Weights of a small transformer language model.
Size: MLP 768 GELU, vocabulary 512.
Training: a variant of SOAP for these matrices, 501M tokens.
Each number is 200 + 40 x the weight over its row's rms, rounded and kept within 0 to 999. Layers, rows and columns count from 0. The size before them is the row's rms in percent of the matrix's.

# up: layer 4 MLP up, 768x192, rms 0.263, rows 613-648, columns 0-95
# down: layer 4 MLP down (transposed), 768x192, rms 0.232, rows 613-648, columns 0-95
up613,093,222,260,203,240,142,184,180,216,216,200,155,163,220,201,262,265,174,190,233,126,171,290,116,240,282,194,281,205,143,200,186,153,231,202,146,231,192,218,192,105,256,196,184,162,123,137,232,251,166,191,201,247,283,175,186,187,203,254,245,190,224,209,224,225,270,228,224,164,163,206,207,173,196,159,133,173,271,238,186,157,217,209,204,170,228,202,198,270,230,213,240,179,118,207,224,199
down613,106,234,210,170,262,268,145,202,167,259,163,237,158,148,258,86,145,173,208,217,189,255,236,196,121,231,168,222,241,253,138,172,161,129,230,140,174,141,93,254,272,152,183,145,217,211,241,182,174,225,179,167,206,250,180,183,193,171,185,127,151,189,215,183,215,269,190,153,203,222,241,176,201,188,181,228,251,179,220,205,221,148,196,248,242,218,138,217,186,145,195,180,193,210,111,208,251
up614,095,206,235,253,162,213,195,183,258,296,223,186,187,240,105,125,139,236,125,157,226,166,156,246,196,164,210,156,183,221,187,219,130,213,180,169,216,139,225,205,207,222,252,139,268,209,152,210,163,264,147,245,153,227,234,184,200,225,174,229,162,146,116,170,192,185,144,176,142,257,221,171,163,204,184,227,216,242,207,223,273,205,167,210,271,225,231,271,196,252,231,145,233,261,186,261,150
down614,101,182,186,207,233,141,227,219,134,241,180,312,196,145,247,188,227,205,255,256,132,225,206,229,253,151,261,205,242,160,228,274,289,233,165,225,213,241,242,172,198,189,254,128,191,228,212,195,185,132,219,140,214,157,173,213,223,157,140,248,153,224,171,259,188,169,184,173,153,151,249,210,187,141,193,200,164,211,258,187,195,183,176,206,160,247,211,165,195,255,190,227,238,188,164,175,316
up615,095,201,254,223,233,159,255,254,206,203,196,168,227,144,194,211,170,228,221,189,216,311,229,109,167,264,175,163,197,227,130,254,224,240,222,182,249,200,200,163,240,184,169,186,143,154,182,183,205,120,179,232,187,136,304,246,169,197,184,189,178,190,139,212,170,104,158,228,184,217,270,203,256,181,250,223,177,219,148,154,149,247,223,227,246,211,167,223,202,144,149,270,169,217,170,203,276
down615,098,164,222,221,180,233,247,206,189,181,267,201,250,166,238,200,225,114,202,120,213,233,160,196,112,227,205,231,216,208,207,242,200,119,212,266,157,207,232,185,264,203,173,225,211,178,247,154,153,209,262,132,159,157,234,196,143,168,177,196,229,256,187,212,143,200,203,149,186,149,208,166,142,155,183,263,150,242,176,155,114,213,225,242,205,255,232,196,248,188,194,182,190,201,136,109,304
up616,096,167,285,196,144,162,141,151,215,262,247,163,162,201,204,170,189,214,172,270,209,209,179,171,132,253,221,234,207,197,164,152,178,262,238,224,233,244,180,242,119,150,198,255,210,115,174,191,214,176,166,253,248,190,221,250,246,220,212,266,151,262,309,210,229,223,250,116,115,169,155,168,234,162,194,207,248,224,254,189,148,216,188,261,216,123,209,207,202,242,145,185,185,217,173,206,216
down616,096,157,87,250,219,198,165,259,119,204,138,217,195,181,214,217,169,226,171,183,209,196,164,128,239,249,158,245,250,191,201,74,224,196,246,228,236,221,164,248,221,105,204,196,249,275,193,147,209,244,201,138,254,159,91,242,196,186,197,302,177,224,237,148,186,148,183,158,136,185,272,224,219,153,202,199,232,163,220,150,200,155,236,177,198,238,173,236,237,225,172,229,242,170,207,166,227
up617,117,157,203,221,153,151,143,205,210,245,293,202,239,216,193,187,289,241,131,215,263,204,160,213,239,177,152,217,146,227,205,197,192,192,254,225,141,209,281,197,194,195,209,204,283,162,224,174,160,241,224,264,217,176,233,142,203,161,228,229,192,236,180,277,198,179,167,239,273,142,150,189,191,219,155,225,211,224,241,183,233,252,197,161,143,210,142,209,192,203,211,168,143,185,239,179,243
down617,115,244,155,217,182,158,245,201,211,188,246,193,224,147,251,166,243,191,190,204,304,213,224,174,227,156,204,278,170,200,218,277,180,166,240,240,177,237,205,257,261,197,226,269,317,170,231,142,138,249,218,209,192,198,215,257,192,133,165,241,234,208,160,266,138,208,166,163,237,173,108,224,233,243,197,167,312,258,204,250,266,235,235,184,181,205,204,166,273,204,135,151,198,214,227,181,145
up618,106,183,209,262,217,200,234,165,128,205,135,177,248,152,145,202,183,204,182,177,157,158,211,185,241,252,229,204,248,215,211,185,268,175,274,236,185,173,231,189,213,202,214,155,202,257,170,124,233,164,197,212,265,206,226,210,202,291,239,203,216,219,260,240,144,181,220,228,161,177,234,227,192,277,245,262,141,227,278,170,166,157,96,222,222,216,228,198,247,184,204,186,185,205,229,206,170
down618,102,186,251,219,242,152,256,246,217,196,259,211,205,204,219,201,92,181,222,242,253,189,215,178,241,154,217,255,153,141,218,177,142,185,167,171,175,148,233,201,173,258,236,175,171,212,220,216,131,225,241,259,307,213,282,167,217,178,148,189,211,174,257,207,191,256,266,164,289,182,148,223,225,165,158,173,206,215,246,203,280,195,280,176,291,257,155,228,149,208,237,143,224,218,197,187,237
up619,100,244,177,224,158,240,183,120,222,163,201,172,174,231,154,242,271,222,195,200,99,186,148,171,180,204,172,208,167,171,169,201,173,138,170,185,167,190,139,186,212,247,222,91,173,164,166,166,187,76,167,244,191,223,193,174,222,125,178,199,228,164,261,228,256,246,215,230,140,146,189,165,143,190,226,190,265,150,159,250,176,216,245,262,218,132,206,199,226,209,207,226,200,227,151,266,263
down619,101,228,174,192,146,212,279,234,259,108,215,136,230,217,200,241,198,220,170,260,242,226,176,241,178,165,165,123,232,241,223,219,140,170,178,226,146,231,203,272,168,170,179,215,202,175,219,218,163,149,226,223,224,231,253,205,254,220,189,147,225,252,279,130,189,206,184,136,191,227,194,226,184,196,262,197,128,220,198,227,260,185,204,157,267,188,203,240,219,132,204,186,267,130,273,147,181
up620,114,144,225,176,174,195,219,182,173,226,228,262,257,151,262,210,204,200,224,214,295,203,190,159,218,182,184,247,239,153,219,163,181,211,194,150,212,229,296,172,164,146,200,188,219,143,196,167,203,236,199,201,171,202,243,137,211,87,167,205,175,103,230,193,133,225,257,182,166,177,226,251,263,233,307,145,201,219,221,221,172,186,194,206,262,277,203,194,226,163,258,234,154,229,140,166,173
down620,096,227,216,112,123,252,260,158,249,195,220,197,228,191,225,252,232,120,189,193,109,203,194,272,255,144,141,191,199,219,205,153,131,225,210,227,211,160,232,170,195,171,219,225,186,234,216,255,193,243,192,206,149,145,203,213,216,179,243,220,154,204,209,272,172,194,175,182,172,173,164,248,311,180,194,294,185,167,206,240,229,214,233,181,164,201,195,137,201,199,183,187,273,244,213,169,148
up621,078,220,131,268,174,199,223,220,156,193,216,176,245,180,250,230,252,223,206,226,138,226,224,146,259,214,225,221,195,158,85,205,244,244,216,229,259,220,268,147,180,201,220,66,249,168,163,144,216,160,222,151,227,191,203,262,187,175,188,277,218,175,174,200,170,166,233,207,249,210,262,206,177,181,200,128,93,219,180,196,214,189,192,160,138,221,197,144,224,196,185,206,158,157,197,213,225
down621,094,144,167,213,110,230,166,209,167,290,222,278,169,188,173,197,240,256,169,122,266,208,156,182,224,170,212,230,191,146,179,218,207,210,216,199,187,133,178,220,222,170,177,237,198,135,193,203,198,272,252,113,228,199,136,159,190,134,224,167,185,173,185,168,65,209,185,154,257,211,260,141,211,232,198,185,154,155,217,216,138,171,182,224,152,257,211,272,193,203,183,251,213,143,208,239,246
up622,107,192,175,200,207,223,191,223,272,220,234,209,158,224,188,192,184,173,203,174,154,199,250,190,180,179,253,257,67,163,167,229,167,263,179,211,175,215,155,226,253,276,233,170,233,166,152,178,198,237,249,181,282,195,178,193,223,223,132,143,149,165,241,169,245,172,205,219,234,146,247,180,248,233,86,202,219,150,200,226,253,232,189,215,233,188,190,222,215,196,216,151,217,151,215,188,171
down622,125,100,194,145,173,174,182,215,220,188,138,212,233,177,165,152,242,208,201,236,236,156,180,237,228,251,190,106,300,197,208,134,239,187,228,147,177,179,236,171,122,187,188,170,185,240,216,194,183,91,184,232,111,193,278,225,169,186,315,239,247,202,149,210,160,181,196,167,214,244,158,214,176,173,246,154,206,190,276,240,159,182,169,152,223,162,266,157,181,259,171,253,167,175,190,220,203
up623,111,211,263,231,277,180,110,148,206,246,139,169,262,207,268,224,215,200,157,263,176,169,239,234,219,200,227,165,184,211,253,174,255,185,190,186,146,217,213,199,295,182,249,183,85,116,198,213,209,154,181,158,185,156,187,165,181,133,266,149,249,120,186,209,201,225,168,237,216,242,238,210,203,252,239,237,145,208,179,226,170,231,149,211,126,214,216,235,175,202,266,250,152,219,205,249,243
down623,095,266,226,192,235,201,226,237,175,218,150,162,311,254,215,160,182,168,175,274,208,116,256,160,182,177,260,183,189,250,203,208,240,177,226,205,187,209,146,188,213,152,304,219,192,191,169,217,147,226,214,107,225,167,143,183,181,219,201,181,277,160,174,224,220,211,250,287,203,193,235,165,246,250,215,211,194,164,181,267,171,218,266,167,207,215,234,244,202,181,173,216,236,315,141,202,150
up624,102,192,159,254,148,202,195,181,201,163,214,244,254,150,219,218,194,150,192,223,199,204,175,280,193,169,206,218,184,245,158,177,173,168,175,97,170,199,220,196,130,186,220,184,126,175,256,193,245,239,198,317,158,244,144,200,186,240,104,201,271,225,174,244,152,244,164,218,181,205,159,210,266,233,204,216,158,204,273,181,238,216,136,154,174,207,279,179,251,180,282,192,185,178,209,282,241
down624,101,178,191,162,226,132,204,209,195,145,220,247,205,211,215,213,168,119,164,252,183,241,262,161,213,235,240,227,195,224,200,237,208,272,142,277,192,108,159,254,217,228,89,233,211,242,229,159,190,230,258,228,200,200,236,213,185,263,232,278,197,227,296,192,223,257,157,122,206,136,251,221,272,154,166,248,210,182,179,226,252,184,208,175,244,225,182,203,159,166,166,208,183,190,149,156,140
up625,102,256,132,195,212,227,229,155,253,183,166,200,237,224,117,153,187,141,224,269,195,173,151,192,195,182,177,101,108,175,195,199,199,275,159,275,127,159,182,239,183,220,224,274,192,213,218,153,158,162,229,147,211,258,245,222,216,234,172,196,151,204,166,170,223,161,192,106,273,157,196,218,236,191,203,224,176,174,147,253,271,215,208,275,188,162,253,272,156,213,120,181,186,177,192,244,211
down625,100,136,180,236,169,236,243,211,208,221,238,201,141,157,207,176,214,224,204,232,196,238,205,174,241,184,143,251,171,176,250,209,242,230,268,180,232,220,173,162,158,217,187,144,259,164,218,205,168,138,137,219,224,174,234,201,150,156,215,193,236,225,185,142,248,229,239,189,216,211,190,120,209,162,177,148,284,223,208,157,183,244,237,220,148,265,151,165,290,214,252,221,206,203,208,249,244
up626,115,219,134,231,204,201,196,163,183,214,263,256,148,234,213,178,188,206,133,262,175,229,217,244,144,180,163,215,208,220,139,187,221,191,174,180,238,197,279,167,170,157,200,188,211,179,221,150,271,212,163,208,212,185,266,241,225,244,249,149,167,204,241,213,157,213,202,190,136,195,165,245,198,170,140,218,204,198,238,294,193,201,133,189,161,152,269,150,157,175,178,193,131,201,189,152,175
down626,095,259,80,179,183,162,227,192,196,174,244,226,174,239,236,159,188,219,85,133,138,171,185,221,203,185,172,189,200,220,198,158,215,228,208,214,185,233,183,166,158,157,228,208,200,242,242,152,221,179,188,214,208,168,209,283,166,202,238,149,129,275,203,186,160,179,232,248,165,184,212,205,177,164,191,233,217,175,256,190,176,175,209,239,193,143,257,161,165,226,108,202,176,209,244,145,168
up627,090,223,191,260,227,174,194,252,159,129,222,189,222,193,278,195,182,161,192,255,177,158,192,249,160,127,239,210,208,197,184,227,154,217,244,219,223,190,202,163,163,200,173,195,178,174,219,121,218,202,244,242,223,250,260,161,184,210,262,242,183,187,261,173,217,293,247,169,250,194,252,258,91,227,221,124,181,251,193,194,188,241,180,250,254,188,144,222,216,147,185,248,217,216,250,183,211
down627,090,97,254,172,237,214,246,166,180,228,172,152,214,207,184,203,204,243,213,245,211,323,191,149,268,240,240,234,181,207,226,162,224,161,206,186,196,261,227,217,165,202,228,268,206,248,252,251,224,211,126,205,122,209,185,201,222,218,181,255,233,157,180,226,110,129,141,272,165,194,200,206,252,229,155,205,226,188,244,258,133,220,180,191,197,185,223,213,179,233,289,198,128,188,207,187,245
up628,079,208,209,128,179,242,209,206,204,135,244,140,223,143,214,250,261,225,211,165,211,256,185,208,154,218,234,247,204,218,198,147,222,198,212,226,211,207,194,180,199,202,111,170,190,211,153,229,238,282,194,187,210,242,151,190,273,157,157,136,245,209,190,264,170,154,217,240,120,192,169,263,216,207,171,188,148,185,209,129,261,198,266,208,180,157,247,276,204,229,214,168,218,113,209,169,216
down628,096,176,218,177,217,165,198,109,188,159,141,177,244,198,261,276,268,266,208,262,215,221,197,251,129,185,217,324,158,204,227,179,186,183,188,180,231,233,165,222,151,172,211,157,189,132,206,276,227,197,203,231,262,271,255,146,106,151,210,170,184,192,234,92,203,226,267,188,209,202,233,236,190,135,179,183,130,272,257,153,130,172,254,212,226,181,205,227,229,163,250,215,225,174,216,182,168
up629,096,218,196,221,181,197,278,193,198,260,219,146,148,216,189,214,239,159,234,189,214,243,162,261,204,247,200,136,199,202,202,193,217,138,234,286,180,196,237,215,223,219,157,158,247,190,217,244,225,247,209,182,110,157,249,275,133,262,189,212,169,175,166,143,185,250,249,145,151,206,204,257,166,139,196,215,258,248,211,201,231,146,244,235,177,190,143,263,232,203,204,240,190,104,177,244,196
down629,108,171,243,248,112,189,222,172,173,270,192,187,149,198,283,203,216,198,158,131,140,262,183,245,153,149,150,210,160,184,169,178,156,269,230,200,121,285,213,211,213,272,205,241,159,135,186,215,208,155,203,244,223,210,182,247,272,231,228,180,235,266,142,222,192,198,216,187,183,127,255,229,221,165,176,200,247,239,288,198,199,223,211,200,213,189,151,199,250,239,249,254,136,225,200,221,247
up630,100,153,153,207,184,176,214,242,222,246,266,221,182,252,193,237,174,131,192,235,204,215,217,181,229,243,205,173,197,202,195,184,248,228,178,213,242,175,151,220,179,249,165,192,133,213,224,84,186,230,159,175,227,196,259,217,181,158,188,182,153,299,170,151,190,158,212,131,204,145,199,216,222,162,221,216,204,209,169,131,262,190,226,252,116,204,200,160,268,204,270,192,153,281,212,188,245
down630,100,228,274,154,135,149,243,241,241,196,210,157,260,248,114,159,197,204,208,223,229,182,255,251,218,259,224,201,209,173,200,265,125,204,175,166,165,225,192,233,222,219,245,269,214,200,216,192,196,224,211,178,201,172,139,247,283,248,192,171,194,212,188,238,193,216,208,149,139,126,248,160,278,218,256,164,222,195,166,158,204,205,271,242,245,220,201,211,255,250,136,131,168,189,177,141,178
up631,102,188,274,207,157,214,227,225,248,260,227,280,232,147,163,265,241,160,251,199,205,207,166,139,198,242,176,211,170,153,181,182,243,255,186,161,156,186,196,245,165,259,199,209,219,179,190,121,248,204,205,200,236,254,240,214,163,135,218,178,246,244,214,165,274,265,168,187,166,173,146,222,222,157,286,179,212,163,238,236,202,239,173,119,190,225,152,168,173,160,231,208,153,256,262,174,243
down631,108,180,222,163,160,211,201,150,257,195,172,250,174,155,218,212,171,190,196,147,174,198,213,228,136,249,217,146,209,197,211,202,186,205,175,188,138,160,178,244,132,168,212,192,196,157,185,144,223,188,199,202,175,250,213,277,124,182,181,162,232,245,129,163,194,168,205,227,102,254,202,209,159,132,253,222,272,186,184,191,230,136,259,96,170,232,206,209,132,162,193,229,228,187,245,216,143
up632,088,103,167,155,266,248,141,185,209,208,297,191,189,187,238,219,189,164,245,151,229,223,237,175,194,187,250,169,148,147,231,201,205,228,223,214,171,197,254,186,175,237,225,183,196,152,187,229,242,129,230,222,201,215,205,174,235,223,204,200,125,157,209,236,197,139,168,148,169,242,146,226,199,260,230,244,197,151,178,137,202,290,253,233,205,186,256,240,247,226,148,197,170,158,191,182,169
down632,107,174,168,126,187,231,219,202,140,238,157,104,157,215,225,188,139,223,180,220,178,233,277,197,169,147,150,244,187,227,124,188,200,180,189,194,147,202,211,157,214,133,212,211,153,225,230,217,215,170,259,151,154,166,232,172,220,195,166,156,223,311,255,259,182,175,213,241,224,142,204,195,160,187,203,170,244,181,244,266,276,150,194,181,201,177,147,199,210,180,206,241,273,261,237,255,144
up633,103,174,188,243,260,209,184,181,157,197,200,235,208,203,260,203,157,105,155,164,168,180,229,203,215,221,249,209,223,156,178,186,158,269,197,177,221,204,245,163,165,199,157,224,195,164,236,153,253,243,136,232,226,210,165,201,225,178,268,285,164,217,192,211,175,160,220,123,202,280,146,224,261,204,226,138,199,242,219,235,141,187,188,230,186,141,177,174,313,131,302,129,234,253,213,171,296
down633,106,169,200,187,239,213,191,172,139,149,243,174,238,199,239,180,239,202,249,242,163,203,211,96,258,155,225,144,152,188,168,294,162,233,221,231,246,237,232,192,174,146,161,229,175,198,176,238,212,215,280,216,224,301,179,171,221,135,156,213,177,135,177,175,243,226,141,203,230,180,212,212,174,123,228,159,194,154,184,146,195,149,224,177,210,250,182,207,228,176,162,182,191,283,227,271,209
up634,105,197,178,194,217,234,171,169,180,216,245,184,220,185,261,235,193,284,122,247,189,257,227,178,130,170,203,236,150,146,198,219,190,224,199,156,172,251,204,242,274,149,125,208,188,185,268,188,176,172,204,150,188,311,203,257,161,127,180,147,168,159,212,207,284,211,224,270,158,132,210,208,183,189,217,165,210,229,201,267,287,134,250,193,221,215,204,155,183,222,172,189,189,177,203,208,258
down634,098,210,149,190,144,156,258,197,168,107,188,185,219,149,230,220,220,277,252,185,251,206,173,180,279,180,175,100,238,208,235,240,206,202,210,238,202,187,192,180,169,204,248,181,243,189,154,212,204,210,190,178,126,127,182,173,192,199,257,175,239,208,213,216,167,253,194,156,211,238,117,182,219,207,188,172,136,207,223,241,103,182,144,126,225,252,215,175,170,238,231,142,270,239,206,250,219
up635,096,180,281,202,229,190,117,172,196,162,102,144,150,194,146,243,201,192,181,246,203,201,225,228,122,231,247,197,202,186,148,155,192,282,269,188,170,155,267,166,281,211,145,253,173,195,181,145,198,233,208,246,236,121,196,125,162,192,200,220,230,251,277,208,249,185,210,172,143,205,181,193,174,174,231,261,146,213,190,232,167,171,206,239,235,184,270,260,175,263,127,189,226,183,186,179,187
down635,105,247,167,202,154,215,160,205,264,234,190,218,198,227,167,100,181,199,217,168,233,147,158,282,177,157,202,205,238,204,272,204,229,240,190,166,228,239,209,226,226,206,158,216,238,199,176,248,194,201,208,137,241,185,129,141,177,156,216,134,155,201,190,171,196,196,152,167,227,225,92,132,293,268,176,178,184,203,212,157,229,221,193,246,227,182,166,133,164,196,183,250,235,171,118,242,233
up636,101,214,233,209,158,237,175,179,143,244,194,306,243,153,273,155,189,213,181,239,223,236,253,179,234,165,226,141,161,173,279,243,199,198,183,215,223,212,255,198,268,213,190,206,186,290,199,234,192,158,163,208,205,210,167,185,208,248,305,242,204,279,126,186,130,171,171,129,201,234,193,184,249,194,213,227,123,195,202,189,221,287,156,174,173,131,145,216,154,238,221,247,141,240,175,239,165
down636,096,177,226,95,172,212,209,193,218,172,255,198,222,224,258,211,186,184,151,148,185,157,209,135,203,234,233,191,127,201,254,174,190,179,242,218,237,146,181,172,288,207,223,217,238,253,194,190,148,218,179,205,191,201,111,228,241,186,242,231,222,197,216,185,178,170,195,158,201,137,273,223,205,254,205,266,159,138,248,218,187,283,212,201,180,175,192,196,182,186,153,198,199,223,179,223,200
up637,107,156,159,178,195,226,113,217,164,233,206,220,173,183,256,278,226,189,253,236,186,207,187,215,190,174,133,211,241,245,195,232,195,166,224,207,199,202,67,240,202,160,205,195,188,157,221,146,216,190,268,260,245,224,220,171,188,260,216,166,187,270,217,194,155,265,178,200,205,253,235,185,246,178,219,209,217,251,163,244,106,129,111,234,305,168,202,262,227,207,231,232,214,149,211,271,157
down637,103,137,154,157,204,229,201,221,210,222,170,165,167,222,163,214,219,221,214,177,119,174,172,184,186,230,210,238,242,192,214,216,166,218,158,181,161,157,81,224,180,204,213,254,221,206,161,223,156,231,184,172,195,172,124,276,135,226,184,135,259,171,165,216,139,209,204,181,106,174,237,245,207,303,238,235,216,174,188,233,139,189,205,198,205,195,264,221,202,227,173,240,216,193,251,214,120
up638,100,243,143,169,219,238,214,187,212,198,237,195,211,105,145,218,231,245,214,217,162,177,137,274,108,207,271,262,234,231,148,155,204,136,200,172,173,214,233,195,242,201,132,221,193,210,189,180,106,232,204,137,176,203,211,264,177,252,174,183,198,284,233,179,174,184,253,177,185,230,237,163,208,158,205,145,223,217,180,149,219,252,173,230,202,176,213,246,197,258,265,184,182,139,228,289,211
down638,097,216,159,275,194,126,224,163,213,318,242,186,124,198,144,148,112,182,207,196,168,230,214,141,238,246,127,199,191,212,262,151,244,211,120,238,175,227,246,233,265,300,200,191,187,145,175,188,208,167,182,200,206,238,205,202,206,202,205,171,217,120,200,137,198,173,226,180,185,207,170,209,201,217,212,169,210,205,211,232,236,170,222,251,232,234,262,180,161,224,208,169,192,267,227,129,140
up639,104,152,253,148,216,284,245,140,215,254,184,175,216,265,189,164,198,145,158,208,179,212,276,215,188,180,200,130,189,184,255,213,141,156,165,272,211,245,199,132,164,229,184,207,191,223,320,158,255,279,265,165,179,189,224,211,221,198,208,225,250,238,159,149,165,166,241,196,161,208,132,225,217,250,215,166,206,219,147,321,236,223,173,220,230,180,219,217,190,238,279,220,193,210,218,212,226
down639,110,167,169,222,195,201,178,236,210,256,162,206,136,198,117,223,220,230,198,207,169,235,192,175,173,184,195,217,166,172,222,206,164,273,249,215,184,259,196,242,231,232,143,283,199,229,190,194,222,204,172,219,258,152,189,222,219,211,250,207,221,172,198,229,234,221,195,274,225,237,280,163,204,233,200,150,270,243,153,142,175,199,127,207,193,199,268,168,150,216,151,186,181,193,111,182,229
up640,098,137,228,218,112,179,259,194,176,176,263,225,236,169,155,125,144,231,189,222,213,187,139,162,198,174,197,215,173,230,224,188,267,286,189,166,240,196,187,205,193,210,184,283,162,176,215,72,194,204,157,193,179,274,262,178,247,188,136,175,236,206,240,116,229,245,215,252,147,198,185,206,218,187,273,177,176,211,183,182,121,151,221,219,184,178,152,220,187,234,158,325,263,239,172,195,189
down640,088,221,182,181,300,197,185,142,212,201,167,169,147,194,260,203,125,160,151,189,236,217,185,271,146,251,145,153,219,272,212,190,124,165,180,182,146,186,188,164,272,200,192,171,226,194,150,187,137,248,232,227,210,186,240,208,222,191,278,208,177,246,174,281,185,188,205,260,163,215,156,258,166,187,234,171,224,231,148,236,216,215,264,174,229,151,178,201,152,185,189,115,203,193,210,113,248
up641,088,175,247,224,286,178,227,263,270,198,235,226,216,225,193,214,188,229,195,183,219,160,215,184,192,229,230,194,115,151,187,89,175,208,184,184,219,186,149,265,164,207,182,191,180,142,136,192,176,158,238,237,148,145,89,237,203,277,190,194,255,216,118,238,149,159,186,218,160,203,135,205,127,173,275,205,183,202,183,217,216,251,210,227,175,230,170,212,226,217,242,212,162,213,202,149,225
down641,102,222,179,207,258,154,149,204,210,173,226,254,204,222,220,190,180,149,177,158,226,231,173,237,275,147,231,139,209,245,165,252,189,175,189,236,177,149,131,182,210,116,200,135,245,258,198,238,217,259,182,208,203,206,236,202,197,173,238,165,162,219,218,137,273,253,221,200,157,209,283,132,238,191,222,249,184,113,196,262,131,169,148,258,153,241,164,250,213,166,228,162,259,173,212,192,196
up642,097,188,299,160,220,166,169,254,158,178,274,298,223,215,236,182,263,272,222,178,205,175,234,183,191,186,132,196,206,134,171,131,231,219,213,139,234,191,173,174,238,233,204,125,211,204,246,198,236,165,188,216,218,185,265,154,194,132,185,224,178,203,159,210,210,227,221,205,257,281,260,184,174,212,210,186,247,181,166,259,179,208,96,318,206,209,183,245,198,196,166,210,201,169,242,197,200
down642,089,205,163,234,199,170,237,214,194,242,248,179,162,202,204,172,194,134,213,199,161,211,271,136,202,168,230,296,225,281,190,212,266,249,144,266,241,245,225,225,193,186,195,192,197,201,207,195,248,292,203,209,195,208,234,203,182,138,240,256,192,201,191,163,230,209,231,205,208,217,165,261,214,212,179,221,253,147,169,233,224,322,199,259,210,146,201,133,166,260,210,217,160,239,137,169,176
up643,091,189,173,245,167,195,236,184,208,222,161,227,129,181,196,208,184,170,190,195,211,181,206,208,241,226,236,236,246,222,157,190,163,194,233,218,170,247,176,175,199,250,180,147,197,216,135,255,215,118,119,167,252,206,244,188,174,271,170,195,232,210,212,194,201,223,211,105,232,130,109,197,150,252,148,265,212,153,153,199,180,250,233,237,155,152,187,147,140,185,174,215,162,258,184,247,159
down643,096,243,200,152,223,199,187,195,168,203,132,159,252,224,184,190,254,209,195,197,197,183,147,177,223,195,159,252,264,220,181,293,206,216,218,190,116,196,181,219,197,93,227,251,280,193,242,146,175,241,232,148,147,243,205,262,219,218,221,217,167,212,239,211,222,171,182,256,178,202,162,187,209,161,268,202,247,222,176,193,115,205,230,227,227,193,198,159,250,204,244,246,192,173,162,143,229
up644,100,166,212,207,243,213,160,246,215,200,226,218,139,270,226,238,232,197,183,252,177,237,234,236,212,188,205,221,175,223,189,202,198,224,208,159,225,209,224,209,224,255,174,180,207,194,209,266,199,209,103,220,196,199,211,136,205,195,216,230,162,217,152,143,204,157,209,140,143,186,208,207,282,182,117,199,306,229,250,154,163,169,237,186,233,195,159,173,220,159,273,229,184,244,159,135,216
down644,091,250,187,139,198,274,149,163,265,212,115,247,291,199,200,199,198,145,137,240,243,154,224,183,168,206,179,147,190,230,152,158,167,198,147,238,161,240,165,173,195,165,169,203,226,204,204,201,171,194,282,216,190,156,176,226,199,238,147,185,184,227,144,191,167,256,234,194,195,101,177,125,249,236,180,153,236,188,165,229,193,136,206,200,136,133,288,147,137,218,187,236,182,181,231,190,149
up645,093,167,156,206,247,212,220,128,230,202,185,222,234,258,234,207,230,243,217,135,212,138,160,312,219,203,175,253,223,196,120,175,267,205,236,171,165,230,195,206,216,197,235,251,227,236,243,174,256,153,205,276,184,167,144,152,170,213,223,207,248,221,189,193,176,191,177,310,243,187,153,166,166,239,251,234,229,248,153,175,278,176,145,202,198,163,172,169,325,227,281,212,236,178,203,256,220
down645,088,202,192,222,140,163,175,200,194,217,189,227,170,174,174,281,238,133,246,156,278,196,255,139,147,174,188,209,239,208,239,197,224,204,211,207,206,260,267,172,112,176,178,186,167,208,174,202,250,247,183,210,144,185,197,115,198,218,161,240,249,310,191,202,180,222,141,218,195,145,154,122,229,156,231,126,146,202,213,231,240,242,225,210,150,150,283,198,254,177,211,253,207,263,244,149,171
up646,092,203,208,224,204,136,221,256,163,239,215,166,156,167,265,216,141,174,165,179,211,208,255,207,190,229,251,147,202,236,196,230,259,182,168,203,205,186,150,222,151,114,230,165,237,243,239,217,196,182,218,202,243,234,159,192,163,177,214,228,215,213,201,126,229,256,200,268,121,278,260,195,231,186,134,171,141,214,158,181,180,175,191,274,179,201,136,192,219,251,251,250,166,220,207,172,221
down646,086,198,195,216,255,183,171,206,209,255,199,227,228,229,88,182,211,196,191,238,179,150,161,282,228,219,219,261,159,226,238,221,130,181,192,237,253,221,211,191,212,235,131,166,210,134,114,151,235,293,209,185,172,312,243,184,237,248,162,155,158,193,164,233,200,196,202,248,231,133,221,148,232,117,206,220,198,219,192,201,308,182,171,193,194,175,207,197,189,205,206,186,210,179,208,139,220
up647,100,191,225,135,233,224,164,196,224,200,217,124,172,214,114,245,148,188,173,193,176,238,175,210,186,135,197,183,147,196,172,178,166,206,276,185,182,205,180,202,259,185,207,193,258,151,276,147,244,191,178,269,188,214,244,192,196,247,212,186,178,168,145,234,184,217,133,195,247,231,174,249,134,221,167,186,131,222,202,147,158,213,203,242,204,313,206,226,227,224,205,272,163,200,207,202,264
down647,098,298,205,170,178,249,269,164,239,176,177,127,172,118,105,189,154,183,193,150,248,243,199,189,194,230,249,231,209,250,186,166,129,175,204,207,107,196,201,257,205,206,284,196,211,183,278,158,268,260,215,225,212,182,151,239,155,206,227,271,164,232,148,276,242,193,194,228,265,168,222,223,177,199,137,188,228,179,176,200,210,183,247,231,180,178,195,156,150,161,151,213,196,246,149,142,225
up648,090,198,216,161,252,151,208,223,191,142,177,237,257,169,251,202,177,223,217,252,280,169,230,239,153,169,189,195,165,272,132,263,188,244,215,152,179,172,141,150,203,212,145,231,186,221,130,231,232,209,163,221,204,133,216,217,149,163,208,233,271,204,232,223,187,237,255,190,205,264,234,136,152,256,177,157,140,175,216,149,256,193,207,193,186,131,236,260,193,193,210,95,153,145,179,290,170
down648,092,194,172,213,131,189,160,185,119,162,173,208,255,195,189,206,171,112,258,120,142,166,201,192,280,152,182,163,202,279,186,198,285,210,174,244,210,164,175,222,204,136,156,189,195,209,222,253,245,192,140,118,158,186,176,168,156,197,182,164,239,227,194,198,195,182,183,187,149,230,170,129,168,167,104,187,233,264,267,201,199,223,182,207,197,243,201,145,202,123,229,236,224,276,170,169,189